config.toml
n_layer = 14
d_model = 512
n_head = 8
n_kv_head = 8
head_dim = 64
d_mlp = 2048
vocab_size = 32768
activation = "tanh_gelu"
norm = "layernorm"
norm_place = "pre"
norm_eps = 1e-05
positions = "learned"
qk_norm = false
attn_scale = 0.125
bias = "all"
tie_embeddings = true
parallel_block = false
init = "normal"
init_std_qkv = 0.0249
init_std_o = 0.0047
init_std_up = 0.0249
init_std_down = 0.0047
init_out_by_depth = true
optimizer = "muon_variant"
lr = 0.00158
lr_mult_o = 1.27
beta1 = 0.95
lr_head = 0.0089
grad_clip = 0.5
warmup_steps = 200
schedule = "wsd"
decay_fraction = 0.904
decay_shape = "sqrt"
final_lr_fraction = 0.1
batch_tokens = 131072
seq_len = 1024
doc_mask = false
train_tokens = 785600000
steps = 5994
dataset = "wikipedia_en"
Each number is 50 + 10 x the weight over the matrix's rms, rounded and kept within 0 to 99. Layers, rows and columns count from 0.

# up: layer 2 MLP up, 2048x512, rms 0.0716, rows 1760-1772, columns 128-255
# down: layer 2 MLP down (transposed), 2048x512, rms 0.065, rows 1760-1771, columns 128-255
up1760:39 60 49 42 44 49 35 53 53 40 51 51 44 59 60 51 49 45 49 55 52 50 45 65 43 47 50 57 59 68 54 50 46 59 50 33 47 48 50 37 60 48 41 50 37 46 52 37 63 36 67 37 40 45 51 50 42 49 61 57 42 26 51 65 48 51 40 45 51 44 47 62 43 49 59 55 75 45 46 55 57 73 55 61 53 48 56 41 49 37 51 43 60 40 51 45 57 52 54 46 42 63 43 49 68 45 53 34 38 66 62 44 52 48 48 42 45 50 38 66 58 39 56 49 28 46 60 52
down1760:55 42 53 57 57 48 48 53 52 41 52 43 39 63 55 46 56 40 47 38 53 50 56 47 41 42 46 76 48 41 40 47 53 64 47 52 45 64 59 62 58 46 36 58 66 49 55 51 51 46 53 65 11 48 51 54 51 46 67 51 50 46 41 70 42 51 44 39 60 60 33 57 56 58 53 61 57 39 45 50 53 43 54 52 41 57 65 56 51 48 45 42 59 42 42 64 52 37 53 53 57 44 62 67 48 46 47 63 54 50 45 47 43 35 52 45 57 56 52 45 62 37 41 38 50 48 53 54
up1761:45 52 55 44 64 48 48 43 58 49 36 41 49 55 55 64 64 39 49 48 38 53 58 43 60 60 52 54 57 46 71 33 66 47 58 26 49 38 54 52 41 36 62 42 36 46 64 54 65 54 48 55 43 52 34 48 61 42 62 42 50 34 46 56 36 46 55 57 59 72 36 52 50 56 33 58 31 49 69 51 53 80 63 51 53 54 44 64 59 45 66 56 56 48 65 50 47 57 37 69 47 39 50 53 69 56 45 54 57 42 33 50 61 80 49 40 33 36 33 37 59 57 57 45 45 43 57 47
down1761:50 66 33 51 41 29 47 43 49 43 53 43 39 52 59 56 66 38 50 36 55 56 32 60 45 42 47 40 68 54 55 48 70 53 56 65 70 44 50 64 48 56 49 52 32 47 47 49 51 56 59 49 44 55 56 79 63 48 58 59 48 53 60 49 57 51 73 57 64 46 46 54 62 61 34 64 55 41 36 45 37 52 52 57 36 45 34 39 38 31 54 62 75 56 37 52 41 41 50 59 64 49 55 36 61 60 28 52 36 64 66 54 53 33 64 60 47 50 44 43 48 58 60 38 54 41 56 60
up1762:59 39 47 65 57 62 44 48 58 33 61 53 63 45 29 43 38 63 51 42 45 74 45 35 60 50 61 55 42 42 57 50 53 38 34 53 35 47 55 70 59 66 53 46 55 39 53 41 51 55 49 45 54 61 47 38 48 31 56 45 66 48 51 41 45 31 46 34 59 64 64 64 49 47 61 42 80 42 43 53 57 62 79 64 50 54 37 51 40 36 44 46 44 51 65 40 58 36 43 47 34 37 37 55 53 32 63 46 48 56 73 35 48 25 66 71 77 38 45 75 49 46 59 50 68 58 52 46
down1762:52 80 47 47 63 63 52 50 32 52 48 28 68 32 58 47 65 41 55 48 70 57 38 45 75 60 38 46 38 71 57 41 65 50 48 31 51 43 69 48 38 38 55 64 35 49 38 46 41 60 52 56 53 46 46 49 50 39 51 53 46 50 50 39 49 61 62 45 51 53 41 51 61 53 46 47 34 41 36 52 43 36 38 52 39 50 55 48 37 44 52 52 49 50 41 57 39 33 47 68 50 48 72 36 36 51 57 57 54 51 50 53 57 42 55 47 55 59 54 31 49 44 27 42 43 58 56 54
up1763:63 59 51 71 46 59 51 33 44 66 35 52 35 22 49 57 57 62 61 69 45 44 45 58 39 71 53 70 51 58 38 55 52 46 32 38 59 45 30 54 60 49 57 55 58 37 53 50 45 46 55 52 59 55 42 38 50 66 58 51 67 61 53 41 52 39 43 46 67 71 45 53 43 32 39 58 49 55 51 36 46 50 27 46 45 53 52 51 51 41 65 63 57 49 46 53 63 57 44 57 71 49 41 42 49 54 46 56 45 47 57 42 47 47 64 65 64 49 52 51 51 42 63 47 50 36 56 31
down1763:36 45 65 49 53 49 40 44 56 63 64 34 48 39 36 46 51 33 47 54 58 53 53 62 43 62 45 43 51 65 50 62 63 54 46 33 38 34 49 41 32 53 66 33 43 48 59 57 50 60 46 65 48 57 65 41 53 39 45 47 43 44 50 41 43 50 42 52 48 40 28 54 69 62 38 55 68 52 44 53 44 48 54 57 51 52 53 38 54 52 50 50 44 65 30 43 45 45 54 50 52 47 52 52 52 53 65 53 50 49 58 42 53 67 52 51 44 48 42 66 46 47 58 49 38 56 69 56
up1764:42 37 46 39 40 32 48 45 55 37 52 53 57 45 55 53 48 57 48 67 62 43 51 44 29 67 47 63 53 61 55 44 46 64 42 46 52 57 75 38 39 55 52 60 62 50 37 42 54 46 51 44 46 36 33 63 58 58 39 53 54 39 45 44 61 49 55 59 50 46 39 50 55 42 61 62 51 48 61 42 38 38 48 70 61 38 54 60 62 46 44 48 58 40 52 52 48 62 36 58 54 38 35 48 62 49 49 61 46 43 59 38 75 68 57 45 34 44 52 67 49 41 60 49 53 54 42 45
down1764:51 45 50 49 54 71 48 56 46 35 48 65 48 54 50 45 42 33 45 55 39 42 68 50 36 67 42 52 38 61 61 42 63 43 33 44 42 67 77 59 65 48 40 51 41 64 38 56 64 56 58 43 47 38 45 35 36 42 62 58 38 48 54 43 41 64 48 68 49 79 63 41 56 49 44 40 56 47 61 49 54 49 55 68 63 27 59 55 59 51 53 55 49 44 60 63 33 38 68 41 60 40 39 64 24 50 50 62 52 59 40 50 47 47 40 67 54 41 54 59 41 61 50 56 44 47 51 52
up1765:49 45 46 46 64 75 41 39 58 39 58 45 62 52 49 39 53 47 65 67 61 59 33 47 26 39 51 52 43 36 61 52 70 34 51 47 29 41 46 47 57 63 39 60 50 59 38 60 50 57 55 68 51 64 43 35 53 37 39 52 56 62 41 56 68 44 38 60 55 63 70 46 64 67 50 54 60 45 73 48 36 59 51 71 41 61 57 70 53 59 24 56 27 43 56 52 45 42 41 63 56 66 50 57 49 54 47 32 62 51 55 27 53 66 53 52 46 62 62 67 55 45 41 55 53 61 61 55
down1765:59 58 48 53 48 72 57 51 45 57 48 51 47 36 60 33 66 33 53 53 32 55 41 65 51 37 36 58 53 38 67 37 26 54 67 58 35 51 81 76 47 63 48 50 37 58 49 56 30 33 48 64 75 33 33 46 49 38 39 49 54 58 61 56 57 46 45 50 54 41 53 50 53 71 37 47 34 62 47 56 88 50 61 30 51 63 52 51 44 56 53 51 45 29 37 58 41 54 50 44 63 63 33 46 33 19 64 55 70 55 44 50 56 62 63 60 45 57 49 62 33 61 44 54 39 59 58 39
up1766:63 60 46 44 52 50 52 53 63 55 59 56 50 70 61 44 47 36 50 51 38 47 42 46 49 76 43 57 30 52 49 64 41 54 50 46 61 35 47 70 46 65 56 52 60 73 56 39 63 51 56 45 35 27 64 54 37 36 46 49 47 65 51 57 60 46 45 47 45 62 50 56 66 53 44 36 42 43 56 58 56 57 64 62 44 55 54 60 59 54 43 78 33 41 68 58 51 57 58 36 54 61 42 48 43 70 65 43 42 60 58 38 45 62 59 52 49 48 61 59 52 42 29 50 42 49 54 49
down1766:65 61 34 57 68 47 49 32 35 35 44 47 63 35 52 54 41 49 53 52 37 34 71 41 45 71 47 44 37 29 43 56 49 34 58 57 35 51 51 42 42 64 42 62 52 55 70 30 58 48 49 48 55 50 61 42 57 48 41 73 67 42 47 56 58 33 54 47 29 47 54 52 57 27 42 58 60 47 64 46 43 52 61 46 70 39 69 38 31 68 54 47 67 43 55 54 46 58 53 58 58 61 63 57 42 46 40 48 43 45 65 45 39 34 48 65 25 56 67 51 48 56 65 49 37 54 64 53
up1767:51 57 66 55 44 50 48 65 49 44 36 44 56 30 45 60 72 47 50 45 63 53 60 43 42 52 64 54 47 39 53 71 46 61 27 58 62 61 43 42 33 40 38 55 66 72 43 43 48 46 55 42 67 50 51 45 33 59 63 44 27 51 51 46 44 40 53 53 57 51 60 62 42 48 67 26 40 50 43 51 49 49 66 43 50 50 38 55 48 44 60 59 39 50 37 51 45 36 53 61 39 39 50 64 48 50 50 54 45 40 67 46 51 45 45 38 41 48 33 34 56 39 32 55 50 56 70 50
down1767:40 52 44 70 36 63 49 59 50 63 74 35 65 52 44 38 58 70 41 44 56 42 40 26 61 55 64 39 34 44 45 60 34 58 52 41 49 34 40 61 65 57 58 57 42 41 40 46 54 47 38 49 63 30 51 46 44 46 58 33 59 35 36 63 33 48 42 54 38 65 57 58 52 60 43 39 48 42 46 40 62 42 46 46 42 38 45 62 66 56 39 60 78 59 62 48 61 57 60 46 43 65 45 60 44 46 46 37 61 62 54 55 51 71 60 41 51 50 49 46 39 45 44 36 58 60 66 46
up1768:43 53 72 63 44 35 44 45 49 51 42 53 42 38 59 33 65 43 66 55 25 57 51 48 50 50 53 29 43 46 56 54 43 32 59 56 46 55 59 69 44 58 53 52 47 54 39 61 38 44 37 47 59 44 45 58 38 54 69 52 42 47 31 37 44 58 47 52 47 52 50 58 56 38 60 47 44 56 62 33 64 58 69 48 56 34 46 55 61 54 77 60 38 35 51 37 62 59 74 63 50 43 51 54 42 51 61 50 55 63 60 53 58 62 58 60 47 45 41 54 38 38 37 44 49 40 56 50
down1768:48 57 46 40 52 70 51 61 36 33 46 54 53 55 35 43 17 36 52 33 40 52 52 46 57 37 37 53 41 47 41 58 60 61 44 52 50 28 32 46 56 59 51 43 54 51 63 54 53 49 59 52 54 45 52 38 58 48 49 51 42 61 48 68 37 63 68 51 38 54 55 43 42 52 50 55 44 61 54 67 40 51 59 69 56 70 57 43 48 46 42 49 62 61 43 32 48 44 31 48 42 45 48 53 49 55 46 60 56 46 47 45 41 56 65 58 43 58 34 56 46 65 60 44 54 63 56 58
up1769:54 65 36 42 37 41 40 46 45 52 57 43 37 46 55 43 43 46 46 38 46 49 68 42 53 61 30 46 50 69 61 52 52 43 34 58 45 49 47 52 51 55 52 71 47 30 44 55 51 50 40 65 59 50 52 56 53 38 58 52 45 34 33 37 62 59 39 65 62 49 36 44 51 34 45 55 38 51 57 49 45 40 50 48 52 45 34 46 42 49 47 49 47 24 49 54 44 38 61 46 54 50 44 47 57 36 54 57 61 58 37 45 60 52 45 42 47 41 39 60 52 39 67 32 50 67 37 69
down1769:60 64 42 50 47 56 67 61 51 31 62 45 46 44 42 55 56 44 54 58 40 44 66 57 52 57 37 54 56 37 65 63 34 66 37 51 50 58 47 52 60 38 54 49 55 67 52 67 57 44 41 50 50 44 59 54 57 54 38 34 33 47 56 61 56 42 44 52 49 56 68 68 61 58 43 70 50 35 52 66 55 42 62 53 58 57 43 39 46 51 61 66 35 59 43 51 43 53 60 51 59 45 53 42 54 50 46 62 56 51 57 32 51 31 39 52 43 54 53 38 42 51 52 44 60 49 55 37
up1770:59 29 47 63 46 46 46 50 49 45 48 36 61 49 65 45 36 54 35 41 40 65 58 70 44 55 52 53 46 57 47 55 61 52 51 56 42 40 54 56 54 36 38 65 64 53 59 52 60 48 46 39 44 53 59 50 44 44 72 40 49 36 35 53 55 41 42 39 53 35 58 24 40 46 53 67 45 55 50 33 67 36 72 54 58 36 39 55 66 54 66 53 58 41 57 52 31 52 30 46 52 59 50 45 46 61 46 56 55 50 47 26 62 56 30 53 46 31 52 42 40 49 37 43 43 66 50 56
down1770:58 54 40 31 41 54 34 45 54 42 47 55 47 54 48 58 46 44 57 58 65 41 56 60 44 55 36 53 60 42 56 45 61 53 42 38 53 51 63 53 44 71 59 53 38 60 62 46 37 48 36 71 42 32 45 54 54 44 30 41 55 53 43 64 38 36 65 58 44 61 37 54 66 32 50 49 59 48 45 56 44 55 51 33 45 54 49 32 49 34 51 48 47 54 38 67 60 23 52 56 44 38 56 32 53 60 45 39 47 51 30 46 43 28 59 30 68 58 50 63 44 62 55 47 74 57 34 31
up1771:47 49 49 49 51 51 53 62 59 40 59 47 50 49 40 39 56 63 57 62 62 51 38 50 59 36 62 49 48 30 49 48 47 58 73 51 46 43 49 57 44 57 44 38 58 59 42 63 50 54 61 51 51 55 59 48 68 53 52 52 29 42 59 56 43 50 42 56 54 52 53 58 58 50 49 45 50 48 46 33 46 72 56 62 51 57 59 48 43 49 45 50 43 38 36 46 59 64 63 67 54 65 44 64 51 57 46 62 46 48 50 40 56 60 43 49 60 52 46 50 57 67 52 47 42 53 57 57
down1771:61 54 63 69 39 51 48 43 47 41 49 55 32 53 51 62 45 49 29 53 51 63 48 48 64 49 45 47 54 55 57 59 51 43 48 50 54 49 42 54 39 45 51 46 47 53 54 56 46 53 54 69 41 49 53 63 42 83 32 46 60 62 45 40 48 66 44 47 56 53 38 48 58 52 28 40 35 48 45 70 34 42 44 54 66 55 37 49 73 53 47 45 51 63 75 57 52 58 43 41 48 49 51 45 57 47 45 59 43 40 50 44 32 41 35 37 55 51 33 54 50 50 57 56 71 49 58 35
up1772:51 42 48 61 43 45 50 47 49 54 69 41 66 40 28 48 51 56 59 56 55 47 61 73 49 49 57 37 35 49 48 58 53 65 58 64 49 50 40 55 55 52 65 62 61 59 60 33 40 45 52 33 48 56 41 45 42 70 62 64 53 57 57 67 42 48 59 30 50 58 46 42 58 48 57 56 53 36 56 44 41 48 55 81 34 47 59 49 60 37 56 80 55 55 60 71 48 78 59 63 43 49 61 37 42 58 51 55 54 39 38 31 50 60 43 47 20 57 43 44 52 36 40 55 44 50 43 43